Weights of a small transformer language model: untied embeddings.
Each number is 200 + 30 x the weight over its row's rms, rounded and kept within 0 to 999. Layers, rows and columns count from 0. The size before them is the row's rms in percent of the matrix's.

# gate: layer 6 MLP gate, 256x128, rms 0.197, rows 9-12, columns 0-127
# up: layer 6 MLP up, 256x128, rms 0.208, rows 9-12, columns 0-127
# down: layer 6 MLP down (transposed), 256x128, rms 0.175, rows 9-11, columns 0-127
gate9,100,145,231,176,135,240,230,149,233,181,240,212,198,211,224,205,254,210,143,131,192,219,233,195,186,240,219,192,211,207,208,210,133,135,181,242,223,204,225,174,216,211,192,199,217,246,182,144,206,162,212,234,230,222,208,202,205,220,221,252,227,191,199,178,232,214,184,230,230,185,239,240,204,214,203,244,236,214,226,192,214,165,234,160,168,227,179,187,183,203,206,188,258,279,193,147,195,226,190,164,199,217,259,204,196,195,177,205,202,140,207,242,199,188,207,166,193,242,193,203,167,230,184,244,204,163,225,165,231
up9,104,234,163,163,243,186,223,246,223,185,201,221,183,195,159,182,177,187,173,203,225,242,271,207,189,225,183,174,238,235,209,210,218,257,225,161,218,206,185,201,224,191,199,208,204,203,165,181,188,195,140,207,206,186,189,162,162,186,204,243,190,142,174,203,216,231,195,198,197,218,146,162,174,241,155,201,170,182,241,198,205,161,173,194,236,189,216,216,223,230,158,178,224,138,164,258,234,208,213,205,173,227,187,239,197,170,237,170,177,163,179,223,197,168,197,213,210,145,220,202,160,169,277,268,194,170,150,262,159
down9,101,199,230,235,184,190,196,189,165,153,230,262,218,207,196,192,182,225,263,248,240,217,203,217,214,165,211,193,184,173,187,246,199,149,218,205,180,166,235,151,180,250,208,227,192,177,251,236,210,212,208,184,205,205,213,168,194,140,213,157,239,153,164,201,240,183,231,210,189,221,201,203,230,229,184,198,180,218,204,188,217,256,140,186,214,187,214,216,199,243,239,211,155,221,189,239,200,192,173,183,223,165,172,252,240,224,178,201,283,242,180,195,205,202,175,210,139,184,211,143,238,230,196,203,207,164,217,292,209
gate10,100,215,202,178,178,200,171,217,207,197,230,202,169,224,205,213,214,210,188,264,202,166,199,133,211,166,165,183,195,190,153,212,213,225,207,203,223,178,189,191,201,163,180,187,206,270,177,148,240,185,284,227,172,183,220,161,194,221,151,200,221,192,189,169,217,239,233,188,242,260,252,221,238,212,226,190,211,211,207,208,208,161,167,278,231,202,222,228,216,243,204,199,210,146,203,279,215,157,170,270,200,172,217,161,155,194,165,219,182,225,192,202,244,180,228,214,161,206,191,206,157,216,195,216,242,227,167,236,166
up10,098,224,122,206,176,120,268,169,247,179,149,169,196,213,122,196,200,221,173,214,206,195,181,229,184,256,171,228,188,156,124,139,171,219,231,223,211,175,173,182,250,183,195,209,260,216,188,177,177,197,231,166,222,187,175,183,182,161,192,165,207,165,201,165,179,176,224,217,163,228,206,193,210,166,233,162,169,211,195,229,186,190,149,226,192,217,179,189,216,198,237,215,173,203,260,182,184,183,215,208,217,233,217,210,179,218,209,232,241,219,218,209,206,222,197,149,158,205,186,229,131,238,194,211,196,170,168,178,197
down10,106,209,202,214,202,125,140,242,215,165,172,197,170,229,251,186,211,211,195,208,176,178,203,196,195,151,202,187,174,208,223,177,263,202,202,226,194,196,243,185,219,183,132,202,239,201,190,160,167,210,177,221,234,167,230,251,202,213,180,200,219,216,177,216,259,138,240,189,169,203,215,195,257,152,233,225,175,159,213,213,136,142,237,180,224,148,206,211,182,224,190,229,133,246,189,186,180,200,228,218,198,155,206,206,158,194,192,192,199,186,242,156,228,186,173,291,169,217,178,198,199,200,174,199,209,189,170,228,171
gate11,096,173,246,207,241,183,179,197,180,220,192,207,207,220,200,222,248,207,243,214,251,198,223,230,177,273,144,180,215,177,189,147,158,188,230,213,178,188,227,231,143,253,147,135,217,169,224,282,247,185,180,141,238,174,187,229,187,208,224,170,200,175,216,183,197,225,179,193,192,199,177,208,219,201,267,245,178,176,203,196,183,251,185,215,205,135,197,171,198,131,187,190,215,154,216,187,154,200,218,162,158,191,216,206,221,205,191,224,196,198,199,233,205,163,208,205,187,204,201,224,146,223,165,176,163,234,155,213,226
up11,099,222,181,150,156,267,186,162,259,134,215,194,195,198,192,193,214,193,147,185,200,233,196,135,182,160,221,186,162,211,303,227,211,243,198,224,175,251,193,168,244,189,239,203,211,219,196,145,200,217,195,228,188,233,258,205,225,193,186,223,215,175,153,234,220,184,197,187,207,219,211,164,217,211,213,208,175,236,193,238,252,182,138,156,201,229,195,187,189,239,234,146,205,224,192,188,249,219,205,178,233,197,207,243,149,184,197,235,222,172,212,170,259,193,184,150,214,194,221,222,176,214,207,220,202,179,232,205,180
down11,100,201,170,219,206,193,171,183,176,230,198,191,195,215,173,171,228,192,154,219,194,201,217,215,195,209,189,195,215,264,210,175,206,203,189,261,216,207,245,234,135,195,206,184,207,184,236,219,167,191,204,201,171,240,196,252,157,214,191,169,244,164,274,217,200,153,222,220,241,163,238,245,229,194,247,210,202,172,165,243,192,224,189,243,195,180,202,204,171,199,260,192,147,189,251,257,205,179,157,228,165,167,201,234,207,204,139,146,158,220,204,221,169,204,230,229,205,116,170,182,263,168,218,204,228,163,180,205,206
gate12,098,152,216,213,176,211,167,187,193,226,187,236,191,176,234,194,242,165,207,165,183,145,237,161,174,226,246,248,199,239,212,229,161,204,235,214,217,182,167,257,142,168,208,187,174,242,210,180,242,197,195,222,187,203,246,237,175,213,196,171,208,208,195,153,134,193,193,230,188,182,181,221,237,206,209,171,223,210,194,179,218,221,236,145,217,201,209,190,246,161,239,265,191,208,234,216,209,198,261,208,192,166,172,200,142,206,202,166,148,174,235,229,206,164,226,172,162,238,244,229,150,221,219,148,153,195,162,227,167
up12,104,183,201,166,161,221,195,194,211,227,157,210,154,186,220,146,184,243,248,223,158,200,162,197,231,254,156,192,212,180,249,210,191,202,204,218,170,261,137,220,161,202,192,225,191,190,240,214,227,226,152,253,152,247,210,190,180,175,187,208,167,188,119,181,201,144,198,206,224,198,195,168,131,207,244,200,190,203,215,204,172,192,200,165,240,172,230,169,191,181,250,189,178,167,164,167,241,229,197,204,213,193,189,138,210,197,179,231,174,185,169,183,210,172,219,200,187,264,219,157,176,184,235,167,222,188,209,211,272